Weights of a small transformer language model: biases.
Each number is 200 + 20 x the weight over its row's rms, rounded and kept within 0 to 999. Layers, rows and columns count from 0. The size before them is the row's rms in percent of the matrix's.

# layer 7 MLP up, 512x128, rms 0.0608, rows 0-213, columns 64-95
088,222,240,213,208,198,193,204,159,220,170,223,204,193,179,206,205,202,175,242,212,182,212,171,200,178,213,214,197,202,186,167,224
091,199,165,188,243,217,203,181,189,196,190,215,186,181,201,155,221,197,193,238,186,191,189,214,220,191,192,209,237,180,233,206,189
103,192,194,220,203,211,160,193,226,219,210,233,228,219,201,196,196,199,177,207,192,235,152,197,206,184,191,202,170,211,205,196,196
088,186,243,213,184,218,173,226,165,208,211,215,184,147,195,195,231,226,200,186,214,224,211,218,186,209,183,206,186,187,217,225,200
095,241,221,200,193,220,195,189,225,211,211,178,217,189,203,237,233,209,192,221,209,200,219,204,189,216,202,234,201,214,195,176,220
105,219,189,212,206,204,184,200,182,214,209,184,197,211,199,200,142,183,183,171,210,219,185,195,175,215,196,167,195,196,209,189,179
103,231,220,178,204,170,171,233,187,186,197,222,212,213,157,212,212,225,205,216,221,180,207,214,197,197,205,194,158,192,211,215,182
105,173,198,188,220,185,209,199,176,201,221,166,228,167,154,210,178,242,231,195,207,195,217,198,166,165,234,197,189,203,200,221,183
103,209,204,210,203,242,228,219,203,222,191,204,161,216,193,260,221,207,194,176,191,226,187,191,158,176,228,193,223,175,186,212,220
101,224,203,148,203,189,224,187,186,243,206,221,213,169,225,230,174,186,197,235,184,214,242,211,191,210,182,224,186,180,225,222,193
098,199,227,216,199,217,182,203,202,194,165,229,252,194,204,187,196,194,181,209,222,186,167,223,178,190,205,241,190,221,199,160,186
093,202,250,185,177,198,223,177,188,181,216,196,168,208,196,201,153,218,203,210,225,197,227,228,201,223,210,178,183,218,197,195,221
093,218,180,227,202,165,220,230,188,201,171,228,203,230,158,171,253,197,227,236,178,204,202,165,208,177,181,226,174,212,206,224,195
101,202,171,225,146,204,167,192,201,156,196,215,160,226,224,206,180,222,172,201,208,187,156,214,207,183,194,184,194,209,222,182,205
087,188,201,228,191,199,159,172,216,183,231,170,205,206,188,227,182,220,216,241,244,198,191,229,193,212,216,194,184,195,195,205,215
103,188,197,204,199,202,230,189,229,240,159,193,205,183,202,212,214,179,189,191,216,183,192,177,182,218,212,238,194,200,234,218,175
100,212,210,179,207,199,211,227,161,192,162,193,200,177,167,163,235,207,178,226,182,181,216,187,230,180,168,220,216,173,166,198,235
096,173,226,193,200,188,182,205,189,164,222,222,204,224,191,235,171,229,227,178,211,220,196,183,199,189,176,213,205,203,233,203,190
102,187,203,192,226,213,194,194,221,165,185,186,160,206,222,181,198,223,174,193,226,242,211,203,219,219,201,208,161,169,216,196,183
093,198,197,220,199,188,166,201,169,193,212,166,198,210,199,200,216,218,201,193,182,230,206,208,223,203,199,197,194,216,230,211,190
103,221,187,170,187,184,177,198,236,215,179,177,212,193,215,204,169,180,248,200,211,182,179,179,142,181,188,204,212,201,178,233,178
097,203,166,189,229,212,196,177,177,203,171,184,189,191,211,209,180,202,194,230,220,238,206,206,194,232,198,202,225,202,172,235,227
106,215,213,190,200,221,183,253,217,218,233,194,185,223,194,212,245,206,175,229,203,217,221,192,236,199,175,197,193,204,230,217,184
095,181,225,185,222,206,188,172,193,214,178,204,203,193,229,211,209,212,215,208,193,186,230,196,240,193,189,166,215,202,187,173,224
108,204,214,214,176,206,227,186,164,194,194,213,180,199,183,224,185,184,230,186,194,208,232,220,184,206,189,208,198,193,178,198,227
090,207,241,229,218,188,148,174,197,195,186,195,203,179,219,195,203,213,208,187,229,191,169,198,203,227,172,217,196,201,211,179,169
099,218,175,169,188,183,179,189,217,212,155,159,230,210,210,161,169,197,212,190,201,210,212,193,180,203,187,211,186,179,199,202,179
098,236,198,234,236,178,199,196,207,197,214,210,197,206,178,213,201,219,230,219,199,202,217,182,202,198,145,179,215,178,200,211,146
109,206,209,205,218,194,216,220,232,205,219,209,185,162,184,186,183,187,201,182,196,216,203,228,207,208,206,217,193,194,205,182,211
104,225,237,178,207,184,181,246,191,189,142,190,200,195,235,167,206,203,168,204,215,223,228,205,157,233,203,212,172,180,215,176,199
112,219,158,187,179,215,206,195,198,199,178,196,194,228,161,179,214,180,200,237,192,159,211,220,231,184,193,177,191,188,211,225,202
100,219,192,203,237,176,217,189,221,211,189,235,246,194,198,207,211,226,201,174,210,196,204,202,197,194,191,172,182,176,189,187,175
104,203,218,192,173,198,195,208,204,229,173,186,194,182,179,169,207,190,205,195,164,194,156,208,222,227,193,165,184,245,200,219,198
115,234,162,171,210,176,196,181,218,234,206,192,218,189,195,170,195,217,218,195,245,226,154,169,185,217,206,175,221,160,189,218,174
091,212,219,199,183,186,169,173,205,184,196,234,193,179,147,180,190,213,176,176,199,225,254,210,217,182,215,230,204,206,194,223,170
098,224,205,220,242,215,219,192,201,169,221,206,187,200,240,202,226,157,244,224,181,211,231,208,192,197,181,186,221,208,220,205,197
093,175,171,224,217,191,200,178,212,221,170,180,174,207,151,223,217,191,224,201,193,214,187,204,217,207,232,172,235,266,208,171,181
104,220,185,222,212,190,176,177,192,205,210,205,194,158,196,197,181,194,168,209,251,209,201,209,204,204,185,171,179,215,184,206,186
100,203,198,218,233,191,195,237,213,177,200,242,202,205,181,199,230,207,212,181,200,270,188,193,171,222,218,198,201,193,195,250,182
088,221,203,217,198,201,207,198,165,170,195,202,203,220,182,200,208,210,205,204,177,220,195,192,204,195,198,229,174,230,184,225,242
100,168,205,233,202,197,204,216,174,211,211,188,191,241,211,245,205,204,232,190,181,190,191,218,222,216,197,230,167,210,194,224,235
095,197,201,195,211,219,212,201,172,236,166,187,191,229,207,240,189,213,215,218,216,168,214,175,188,221,190,169,207,184,208,182,226
098,187,197,191,168,194,196,216,213,202,205,176,226,188,219,184,205,197,227,182,214,185,180,176,268,204,211,194,232,189,188,205,183
099,201,192,187,216,201,204,183,171,225,188,200,195,169,246,175,172,191,247,192,190,206,199,195,188,182,191,220,229,224,222,238,236
099,220,190,163,197,186,214,213,203,214,172,178,174,210,217,169,197,213,225,199,193,195,164,182,174,183,173,191,192,185,189,213,213
101,207,194,215,232,198,226,202,194,214,230,202,200,191,194,242,169,215,198,188,207,223,203,167,198,203,220,199,206,178,195,227,226
093,202,208,220,233,199,190,188,217,205,166,228,198,191,190,215,193,207,201,228,177,200,165,201,152,211,205,213,193,218,191,192,214
094,189,169,174,166,200,208,207,197,159,213,198,190,201,203,207,214,251,213,194,210,183,207,199,211,219,184,201,215,173,215,179,212
097,271,216,204,179,209,197,179,226,215,182,169,211,208,204,204,224,164,245,170,210,211,205,182,204,222,221,189,225,174,198,202,169
103,231,189,220,194,230,169,181,222,207,212,190,180,190,210,226,180,200,206,191,179,199,210,200,198,227,166,187,206,212,204,176,216
098,197,213,161,221,208,179,207,206,214,214,158,175,211,195,206,234,245,225,222,208,183,221,200,200,185,208,238,195,184,172,214,204
092,209,204,202,198,233,193,202,224,184,163,149,207,197,186,192,191,212,169,204,208,207,221,176,184,180,199,206,207,192,239,190,202
097,219,199,207,203,216,160,214,223,224,252,249,190,206,164,231,221,237,210,198,210,207,185,209,186,182,184,180,206,181,201,198,205
107,219,215,204,206,206,233,169,228,214,187,205,182,215,204,200,206,214,215,221,227,206,193,183,193,211,194,144,232,180,211,197,191
098,190,200,197,167,201,276,195,142,213,212,195,200,184,177,196,213,233,221,230,164,195,213,177,204,197,196,191,193,185,179,180,180
108,187,183,216,159,223,205,216,231,205,224,190,225,211,186,205,196,218,189,203,174,194,194,233,179,164,216,173,201,211,164,150,192
102,186,189,188,244,218,175,237,220,196,186,190,201,196,190,210,204,183,216,174,180,167,193,190,183,214,176,192,225,188,198,229,218
089,204,211,250,197,191,205,198,220,206,207,213,213,178,179,197,219,177,195,199,188,213,186,209,194,205,214,183,211,210,205,160,198
103,192,243,213,222,204,182,232,210,211,180,179,193,185,206,184,236,195,209,196,214,219,207,209,199,189,255,217,194,230,174,208,190
104,203,196,179,215,183,201,206,192,215,208,212,236,214,198,188,194,201,194,165,207,169,186,180,182,164,223,217,179,234,207,165,182
100,208,228,172,218,206,230,218,194,193,224,197,200,175,237,193,237,181,192,185,195,200,204,162,201,197,165,210,207,249,214,194,200
108,212,194,186,223,236,203,204,225,170,226,173,175,189,222,181,213,208,193,163,210,198,188,189,217,214,174,201,161,204,213,227,208
100,202,214,214,205,159,195,219,187,159,167,170,204,210,190,202,179,197,245,208,205,218,210,188,190,204,195,191,179,147,223,209,188
102,194,184,200,189,199,210,196,204,208,198,202,191,205,204,176,207,181,217,198,230,262,188,179,193,180,217,226,182,219,211,211,212
100,184,191,196,221,243,210,194,182,193,203,185,191,207,201,222,210,174,200,185,195,219,203,176,226,221,180,230,182,194,183,241,195
098,216,227,180,209,218,222,192,182,201,186,209,189,232,177,169,205,249,209,188,212,195,188,222,192,171,176,213,220,169,162,229,216
095,204,208,205,221,186,197,189,231,195,240,194,201,183,177,215,193,214,198,220,219,226,229,242,200,200,213,240,180,205,189,185,207
094,188,206,211,221,181,174,172,231,195,156,203,196,207,190,212,196,197,185,206,208,201,234,165,218,198,195,170,169,178,207,202,215
108,185,187,201,210,229,186,236,205,165,225,212,209,183,213,182,175,180,203,201,226,201,244,240,216,238,213,194,186,210,167,189,215
098,178,180,212,186,188,230,213,194,224,221,199,204,177,212,186,193,191,190,173,214,186,229,197,181,174,201,224,193,226,200,214,193
096,185,186,197,199,224,192,199,197,228,203,207,245,202,187,207,201,170,204,217,224,178,193,205,211,199,201,169,170,216,208,215,210
112,200,168,181,199,189,182,188,178,160,187,180,219,180,239,205,213,178,162,207,200,188,207,176,244,207,240,214,186,211,190,183,188
091,213,201,182,197,188,217,218,207,169,179,200,223,186,187,188,202,198,240,219,198,202,203,183,227,184,185,208,186,226,201,231,221
103,187,196,184,188,198,187,188,198,180,199,141,217,210,185,195,199,193,189,188,184,179,175,187,211,180,228,176,165,159,205,224,201
107,218,213,201,198,162,210,200,238,203,190,206,216,186,214,192,193,180,221,181,234,150,195,174,155,222,204,220,233,200,214,254,170
104,188,184,177,221,234,232,228,186,204,218,215,219,233,212,190,187,191,212,170,225,223,196,200,193,216,228,236,222,206,221,227,161
093,194,199,194,207,193,191,214,202,190,186,214,198,205,210,215,217,215,185,197,195,220,210,203,223,157,209,227,215,238,208,181,201
106,227,216,194,192,236,197,183,199,201,186,205,202,193,187,222,199,180,174,175,206,170,195,222,221,198,212,208,179,202,194,220,192
105,174,240,173,205,224,187,213,219,188,182,213,218,211,220,212,189,191,230,184,195,158,230,223,209,203,209,185,212,219,191,213,213
092,198,232,207,193,181,166,182,213,184,192,207,201,205,214,237,218,183,178,197,174,190,223,226,234,200,205,182,196,185,159,162,241
094,220,208,193,180,215,180,210,184,203,195,203,186,210,199,235,205,180,197,201,168,226,215,193,188,192,187,203,183,203,180,176,226
097,196,173,235,205,189,211,218,198,205,190,169,185,191,158,191,194,195,186,192,206,169,172,229,222,197,212,191,215,167,201,205,191
102,196,180,210,242,213,205,189,218,184,217,211,186,201,177,246,202,238,195,167,185,240,159,161,196,219,200,224,181,200,241,171,217
099,219,222,183,195,188,173,192,191,182,191,174,167,202,204,224,230,186,173,188,188,201,192,213,198,170,203,193,192,186,189,214,187
097,211,223,206,235,153,242,195,218,189,196,207,218,204,232,226,203,209,213,198,200,194,188,209,163,179,178,202,199,222,194,196,187
096,212,211,220,182,181,164,205,221,220,168,239,179,213,220,208,197,225,189,177,194,223,198,175,226,163,212,194,200,177,205,194,196
100,224,223,203,207,204,165,245,168,214,171,169,192,168,196,198,211,170,186,207,202,233,213,200,187,230,176,237,217,198,187,188,194
091,228,214,201,188,200,208,208,211,201,207,226,203,215,214,203,218,190,194,203,207,242,193,229,190,163,217,189,188,180,212,184,192
105,189,184,192,231,199,176,217,211,198,165,238,199,189,221,169,196,217,205,233,191,202,181,202,209,213,194,193,234,198,178,187,200
102,228,204,207,208,190,196,195,187,188,189,228,216,214,195,211,210,224,231,153,180,179,198,220,186,167,202,206,206,184,232,196,149
103,208,175,213,204,175,202,176,180,214,213,183,176,210,215,173,223,185,186,187,177,191,229,195,140,250,221,196,230,216,190,175,209
109,202,193,206,202,220,198,203,168,182,186,207,198,189,229,205,201,195,211,204,189,210,177,187,219,232,219,178,184,205,229,248,230
107,235,242,198,168,202,194,220,189,204,168,212,216,211,226,182,183,221,220,181,198,216,188,190,181,193,193,170,196,175,181,194,194
103,215,195,201,196,207,241,203,188,184,225,197,196,183,182,165,190,207,246,191,208,192,174,196,204,220,207,208,181,204,203,185,196
095,185,189,231,213,230,174,184,180,181,216,198,220,189,181,214,217,195,210,180,179,177,253,236,203,195,194,190,172,208,217,222,197
111,188,181,201,172,210,192,190,234,197,188,213,207,182,166,185,195,226,234,185,213,198,177,204,214,188,202,230,205,205,208,210,214
096,218,239,203,198,233,180,184,189,203,228,188,182,223,210,203,179,209,208,230,180,189,178,197,201,198,198,217,203,174,179,180,217
103,214,201,199,204,197,225,218,147,200,163,209,205,226,164,209,194,183,180,213,250,193,231,211,183,186,218,188,198,213,203,224,213
091,192,221,183,205,246,195,168,226,197,171,195,227,198,178,192,175,193,181,204,206,179,204,193,192,208,211,178,228,204,199,195,191
104,234,188,208,220,193,208,219,223,187,195,210,207,221,201,171,204,187,221,204,178,226,158,169,221,227,164,223,177,164,218,205,178
101,203,196,168,211,197,195,182,219,211,209,214,196,182,206,215,193,165,185,180,212,216,216,181,246,195,191,195,213,224,187,216,218
102,182,182,197,199,194,215,215,205,216,198,190,228,228,257,182,195,192,187,162,182,226,181,196,214,211,212,223,175,143,157,200,253
108,193,218,207,211,211,195,198,191,183,167,185,188,167,190,231,205,192,179,203,168,177,231,208,159,171,174,209,162,169,222,205,206
096,173,213,225,194,205,217,203,162,183,207,192,165,218,182,199,216,204,203,194,220,198,189,192,154,205,206,246,211,214,206,209,212
097,201,197,224,229,206,208,213,205,187,184,172,206,188,206,176,258,183,219,218,222,199,230,196,172,206,229,214,195,191,199,209,225
101,189,188,189,261,190,213,185,171,213,206,194,217,208,219,182,211,195,207,206,174,197,194,192,227,174,207,189,194,203,216,204,197
088,203,216,231,195,179,214,175,207,220,183,257,217,228,206,201,209,217,213,211,198,207,213,216,202,189,234,218,198,181,156,190,218
099,198,227,202,221,211,210,173,215,211,208,200,191,183,186,213,178,214,177,208,230,211,202,194,204,234,190,219,179,195,181,188,204
102,221,234,190,217,206,199,235,219,193,197,215,186,169,173,189,227,192,233,212,198,209,201,194,173,170,195,226,190,245,227,217,191
106,224,184,222,220,207,188,178,208,172,184,210,190,210,190,229,218,185,213,207,211,174,203,213,190,207,234,248,181,195,214,203,188
096,182,210,174,222,201,183,189,198,197,188,223,232,213,217,222,199,218,200,213,187,204,195,168,170,169,190,221,176,187,218,188,211
098,215,194,223,203,222,166,167,183,191,201,179,203,206,215,209,200,160,215,177,199,177,225,177,194,188,198,242,212,220,195,212,248
095,220,200,200,186,210,192,227,212,230,205,200,177,230,200,214,178,197,195,219,228,220,234,219,205,154,153,192,177,230,208,201,177
102,238,236,196,184,170,237,181,204,180,188,184,172,231,195,209,184,175,203,223,220,219,193,184,205,183,234,208,200,209,186,210,198
096,178,194,173,198,196,211,194,194,235,205,221,167,221,191,200,229,231,183,170,173,196,222,196,181,225,203,199,200,197,212,202,223
098,175,178,197,209,221,211,202,217,197,222,186,225,181,190,208,208,212,249,229,224,199,217,210,198,198,198,181,217,221,233,237,174
104,245,240,189,232,201,250,205,188,213,201,231,205,207,189,187,215,222,221,198,212,231,188,183,207,188,224,210,189,202,196,192,185
104,225,213,213,189,199,179,185,215,202,185,204,212,198,176,237,206,185,240,215,223,213,224,159,173,199,203,210,242,187,183,187,189
107,164,181,202,175,211,190,212,187,179,191,162,243,179,228,185,228,172,183,163,199,232,169,180,192,188,207,183,237,204,216,240,206
092,207,211,187,201,199,176,210,196,206,189,217,243,190,244,197,215,195,204,191,202,187,197,235,165,245,196,205,196,205,244,183,190
097,194,223,189,176,241,171,197,228,201,197,212,190,229,204,187,192,189,162,212,204,224,197,200,210,195,206,230,213,212,180,204,203
102,186,224,218,181,215,214,257,194,244,224,197,200,232,197,224,173,190,168,211,211,182,199,211,190,187,184,210,161,179,183,181,164
100,170,221,203,229,229,201,199,245,218,193,218,182,210,182,189,187,202,220,228,223,230,190,225,229,197,207,203,161,195,226,196,225
103,200,198,205,210,219,207,227,203,187,194,199,229,200,218,204,188,225,225,202,191,212,204,220,204,178,236,235,234,196,196,223,243
099,188,196,188,216,178,187,201,183,184,194,230,173,176,181,208,190,209,201,198,218,165,232,184,228,202,208,213,187,200,179,211,200
100,207,218,203,237,189,190,201,199,213,191,207,201,206,213,203,202,204,212,205,201,215,195,226,195,179,228,183,189,214,200,193,176
104,187,218,195,211,240,197,194,187,179,217,231,184,216,190,198,216,194,256,201,197,181,233,233,212,174,192,205,188,184,201,224,208
102,195,180,212,158,205,206,220,224,187,180,257,177,196,215,198,218,183,171,206,175,195,183,215,217,170,206,194,201,154,132,181,230
098,183,232,191,226,205,195,233,215,163,185,201,210,217,193,191,158,217,183,192,221,200,190,227,222,196,168,186,180,227,183,237,209
099,210,213,177,223,258,231,200,221,196,238,174,213,199,216,197,170,211,188,195,190,225,205,212,229,229,199,240,200,212,192,196,222
097,197,200,223,177,192,211,208,206,211,230,162,219,213,190,216,176,206,202,188,215,196,183,138,224,198,213,180,205,213,233,194,180
118,205,212,223,214,210,180,203,260,205,157,207,184,178,207,193,175,200,216,219,193,245,192,185,221,194,201,227,205,245,192,208,173
103,198,184,186,181,204,179,235,223,200,191,192,242,218,178,231,214,193,230,211,222,222,194,183,210,208,226,211,165,191,178,213,222
091,220,194,194,213,187,184,180,207,218,158,170,197,208,186,190,199,211,226,190,235,209,219,194,197,219,182,207,154,186,199,232,208
103,163,214,224,181,190,192,188,185,191,170,178,215,178,207,193,193,218,182,183,218,191,155,201,207,184,222,201,195,225,212,216,187
095,198,187,220,195,203,240,181,194,238,160,208,175,199,219,174,179,222,195,194,153,198,201,172,226,192,193,215,197,199,171,198,187
107,210,159,172,222,169,198,183,216,166,204,184,209,177,223,166,183,178,165,174,215,221,201,220,250,190,194,168,189,165,227,225,218
094,178,197,174,190,186,192,200,199,201,183,230,181,185,203,201,222,229,199,240,176,167,174,216,202,174,181,210,183,195,161,187,217
087,209,186,223,211,219,195,174,211,196,249,185,228,194,201,179,235,229,177,233,196,213,213,211,212,190,167,184,183,227,141,209,186
097,209,198,237,199,177,196,235,196,177,198,205,202,243,164,184,162,176,189,204,162,197,213,204,220,206,208,230,172,222,177,230,197
119,193,245,197,192,217,198,208,184,175,168,173,192,192,204,247,187,197,195,179,182,209,206,218,187,198,225,204,167,206,231,222,220
111,212,179,193,198,204,199,175,238,175,246,204,188,178,229,195,176,188,188,189,203,235,197,207,203,196,222,229,172,213,172,183,181
111,212,195,210,174,175,187,213,190,157,171,210,215,176,207,195,201,161,188,202,195,170,199,158,223,210,180,209,190,190,231,218,222
098,200,231,200,198,178,197,222,166,216,169,209,211,192,197,226,191,196,232,245,192,179,243,226,179,218,189,193,202,185,183,200,213
098,238,185,181,192,208,231,234,218,203,197,175,195,186,164,206,195,183,194,204,209,210,192,180,167,210,147,205,189,190,213,216,200
089,198,192,190,203,195,205,171,181,216,209,227,189,205,190,268,226,168,175,223,195,207,259,208,238,215,200,199,199,173,185,227,210
109,203,219,156,148,227,209,216,195,197,187,193,205,205,200,246,192,211,177,192,228,205,205,211,177,201,198,227,155,173,201,205,225
102,211,220,230,228,198,214,213,192,243,183,200,177,199,209,175,213,252,209,231,200,215,223,173,229,197,222,190,194,147,181,183,243
101,190,199,218,187,202,199,221,202,209,200,229,240,202,204,190,172,187,238,190,213,182,213,183,202,216,202,179,173,202,193,217,199
094,233,209,203,198,236,171,184,236,198,181,192,199,207,198,215,233,221,228,229,200,222,204,189,200,237,211,157,180,225,206,173,214
095,230,185,148,171,230,199,214,179,182,209,186,205,184,216,172,189,173,228,185,203,188,179,215,186,198,215,179,191,173,224,186,220
090,187,219,191,208,201,206,179,188,183,177,190,236,196,244,199,205,190,196,202,242,194,206,194,203,211,201,217,231,179,199,193,232
104,204,191,189,196,188,187,186,190,184,196,228,218,175,191,211,168,192,173,190,230,206,187,163,193,184,175,200,202,160,188,211,196
100,199,217,185,228,230,166,208,201,180,221,208,217,185,185,223,233,221,236,157,226,156,201,188,197,182,194,211,205,178,184,220,192
105,208,175,169,186,228,174,222,228,188,199,175,202,229,180,220,209,191,207,215,262,213,229,212,196,186,211,199,172,194,198,204,195
101,167,208,173,226,217,218,218,188,222,199,189,163,157,229,202,197,210,193,184,163,222,194,211,213,176,210,189,217,178,204,208,240
084,200,185,200,206,176,214,154,218,189,170,194,200,192,172,234,211,195,191,225,184,206,207,192,195,208,168,213,190,209,210,222,198
089,200,215,171,190,207,208,206,193,190,171,203,227,239,177,171,188,209,208,202,221,216,220,192,207,166,220,202,215,211,173,162,239
088,203,210,208,206,194,212,180,204,227,171,187,207,230,157,225,231,198,194,198,168,199,212,192,229,204,211,174,216,216,228,161,176
089,195,200,221,209,220,219,191,229,192,200,189,197,215,194,190,173,173,219,204,210,177,154,188,194,204,209,177,213,215,192,197,216
088,210,212,215,221,195,205,203,192,219,185,189,202,219,224,198,220,185,208,189,223,152,208,186,239,213,206,202,197,214,187,186,207
091,209,220,181,201,175,217,182,193,199,209,248,190,182,216,203,201,213,189,205,250,217,209,207,195,201,195,222,177,167,204,182,183
095,184,203,213,151,233,191,186,199,183,216,201,165,182,196,189,162,175,177,219,166,164,189,201,193,195,190,217,197,215,237,185,197
100,185,223,233,220,239,225,232,183,185,214,184,226,210,196,174,198,181,205,205,207,206,165,201,191,160,213,199,189,207,197,176,215
093,196,164,189,170,170,209,202,212,209,169,173,214,227,216,192,199,185,214,193,198,190,193,181,161,253,197,205,206,180,187,200,189
106,187,235,174,174,180,198,186,223,180,203,196,201,197,208,228,172,223,209,169,208,214,201,176,207,188,208,216,184,191,214,184,203
115,198,222,187,177,186,209,206,219,200,207,211,204,183,213,217,193,207,210,191,224,203,196,173,196,191,174,227,179,150,202,204,229
106,180,195,177,195,206,229,205,159,188,220,206,224,240,191,215,182,218,201,182,215,174,224,186,192,197,201,186,182,183,231,222,196
092,173,193,196,190,216,172,196,230,210,196,190,217,167,193,199,234,202,212,171,212,176,222,216,223,185,207,178,172,196,192,182,179
100,189,187,212,198,188,145,167,229,205,211,223,215,213,166,186,221,201,189,216,171,207,207,149,196,206,181,205,175,201,177,199,191
100,199,225,175,217,214,182,195,206,155,211,220,219,186,181,209,218,171,180,186,212,207,200,177,205,196,195,192,194,216,177,199,182
095,214,194,155,195,181,190,215,208,176,163,176,228,182,217,205,207,203,214,208,179,213,204,172,172,207,211,193,203,215,163,202,167
109,185,187,221,187,214,209,164,187,209,218,207,199,191,202,206,171,213,195,174,228,215,193,203,186,221,200,209,215,237,187,216,230
095,198,200,191,189,198,243,213,209,201,191,197,211,208,183,212,237,221,185,221,204,204,213,154,219,212,236,197,252,191,198,214,248
098,170,201,190,204,238,169,214,229,196,197,177,184,209,199,194,196,236,193,190,199,190,184,203,218,216,211,206,190,217,187,200,216
103,197,210,188,213,183,218,204,210,220,181,194,180,230,199,197,226,198,205,197,236,216,224,175,227,196,215,206,155,211,217,220,205
104,212,212,182,213,185,198,183,242,214,212,191,207,226,163,212,184,178,194,175,173,168,180,190,201,232,219,205,174,200,205,183,209
099,216,227,213,226,193,209,179,192,203,213,205,208,205,195,163,192,213,188,230,204,208,193,194,180,192,209,195,199,216,167,177,224
108,193,195,200,203,198,227,222,178,215,211,192,208,215,173,173,207,189,227,182,214,186,222,205,176,176,256,221,193,215,228,233,212
099,226,212,205,142,206,179,216,167,230,202,201,201,184,203,207,179,199,194,200,207,223,204,209,191,213,195,186,169,205,217,202,227
100,219,190,191,192,189,183,194,183,159,211,224,246,213,189,210,201,157,231,158,208,191,210,144,216,201,193,240,213,200,192,192,195
103,229,207,199,190,196,181,201,189,224,168,155,191,205,176,233,212,177,200,188,192,201,173,187,205,183,174,184,197,186,208,220,194
103,231,191,208,166,216,222,160,226,215,178,190,192,198,199,221,215,189,185,173,205,186,201,186,232,200,205,190,160,205,213,213,208
093,185,217,205,181,219,223,190,219,198,165,215,186,192,238,182,237,169,185,179,191,203,216,201,220,209,221,215,192,175,201,238,196
103,247,192,207,216,210,201,199,186,201,219,188,187,218,213,210,211,183,216,211,247,207,214,195,203,216,208,240,189,169,199,229,159
102,185,198,206,229,204,161,186,195,196,222,218,221,181,206,174,180,182,203,193,204,184,182,172,179,208,216,192,199,215,170,199,190
097,195,187,185,186,214,185,176,178,225,195,218,221,173,210,179,207,161,219,185,181,208,205,209,161,236,172,228,238,223,226,206,190
097,179,193,187,220,192,195,196,183,209,195,247,189,166,178,207,186,184,224,206,216,223,196,195,192,198,236,234,200,230,194,224,207
091,192,165,182,172,208,199,172,200,198,229,196,208,153,181,205,202,179,207,185,228,237,198,187,204,206,205,211,223,183,213,183,193
101,172,201,189,191,195,204,195,206,196,179,220,184,207,200,227,229,214,233,182,207,189,185,196,209,162,183,158,220,198,165,180,200
097,176,195,218,245,193,211,199,228,206,229,216,198,170,196,201,159,237,218,177,179,231,213,181,187,205,169,219,243,178,163,219,190
101,192,210,176,146,218,185,186,167,194,218,224,182,229,209,204,213,225,209,212,206,181,193,198,200,177,240,255,195,187,227,214,186
102,221,226,201,201,182,201,228,169,216,189,202,218,222,216,221,179,213,245,203,181,191,200,236,212,211,189,215,163,204,188,188,194
100,239,176,228,193,190,195,205,170,166,224,211,222,227,193,159,174,222,200,230,222,158,240,176,202,186,196,206,165,212,207,199,218
104,154,191,199,180,214,189,225,196,194,181,170,240,192,203,191,181,196,214,179,218,220,170,159,212,230,203,211,179,225,226,205,185
098,221,171,164,217,199,180,184,190,177,186,235,216,200,214,159,167,202,217,233,200,189,198,233,187,195,171,192,249,209,193,196,214
104,206,233,184,204,242,215,248,196,200,180,188,225,198,200,218,189,204,186,178,215,201,236,178,192,167,172,228,217,218,176,218,226
095,205,220,230,190,210,205,208,241,168,168,209,187,233,192,185,192,213,199,210,198,252,205,181,224,184,239,175,205,196,214,207,191
105,221,207,209,160,212,206,183,175,233,219,218,189,196,186,176,191,200,183,191,174,211,192,210,228,180,215,215,165,171,196,179,190
090,199,205,228,187,189,191,222,186,205,225,238,216,194,181,214,223,183,199,211,171,188,206,228,204,226,172,212,195,203,193,195,208
095,198,206,169,201,207,219,182,182,180,200,210,199,205,201,253,191,191,198,204,191,201,223,225,222,196,213,178,207,221,180,194,195
102,185,151,175,199,198,197,227,186,221,195,209,215,225,183,203,214,198,183,190,205,183,230,208,202,168,210,215,205,234,215,191,190
110,202,226,167,211,187,190,182,216,207,149,188,212,184,174,199,175,178,173,184,206,206,198,224,187,170,192,196,222,214,224,201,249
094,185,215,213,226,198,202,165,176,210,190,224,221,208,200,229,189,191,197,206,207,195,208,183,211,201,225,206,178,226,230,196,209
102,164,206,183,163,230,178,200,161,185,203,194,169,186,156,182,211,180,194,198,196,195,186,208,206,159,234,200,170,196,198,189,167
103,216,195,182,185,153,172,181,211,204,186,209,208,191,160,225,211,168,208,214,265,183,187,222,222,202,194,182,167,193,233,202,177
097,174,225,220,197,159,172,229,172,208,197,198,209,197,190,223,200,192,242,198,218,212,215,192,189,170,222,192,216,206,190,215,199
103,205,188,164,224,210,217,196,194,200,208,224,190,212,186,196,196,187,224,207,175,172,176,177,196,206,194,180,207,233,207,231,203
099,214,214,217,201,222,200,162,183,185,198,185,183,182,164,220,191,210,196,208,208,169,208,221,176,236,219,201,208,210,198,194,229
097,221,222,184,216,198,228,201,185,237,189,194,185,194,209,194,208,220,200,210,204,186,227,205,205,170,183,219,193,204,190,181,260
106,211,215,183,194,206,202,185,249,203,205,184,205,226,169,197,192,175,205,165,233,221,218,197,200,223,193,196,196,218,226,247,196
098,236,216,185,195,178,198,209,171,183,183,196,234,208,155,201,170,172,243,209,196,194,240,184,196,206,167,224,185,180,232,200,208
098,178,240,205,195,183,173,189,187,197,210,215,227,206,187,220,209,203,199,194,225,198,208,232,224,167,192,220,200,192,208,197,189
103,203,183,190,189,202,202,213,211,177,201,212,192,221,191,176,152,205,203,201,231,233,172,179,200,221,149,196,208,188,166,221,218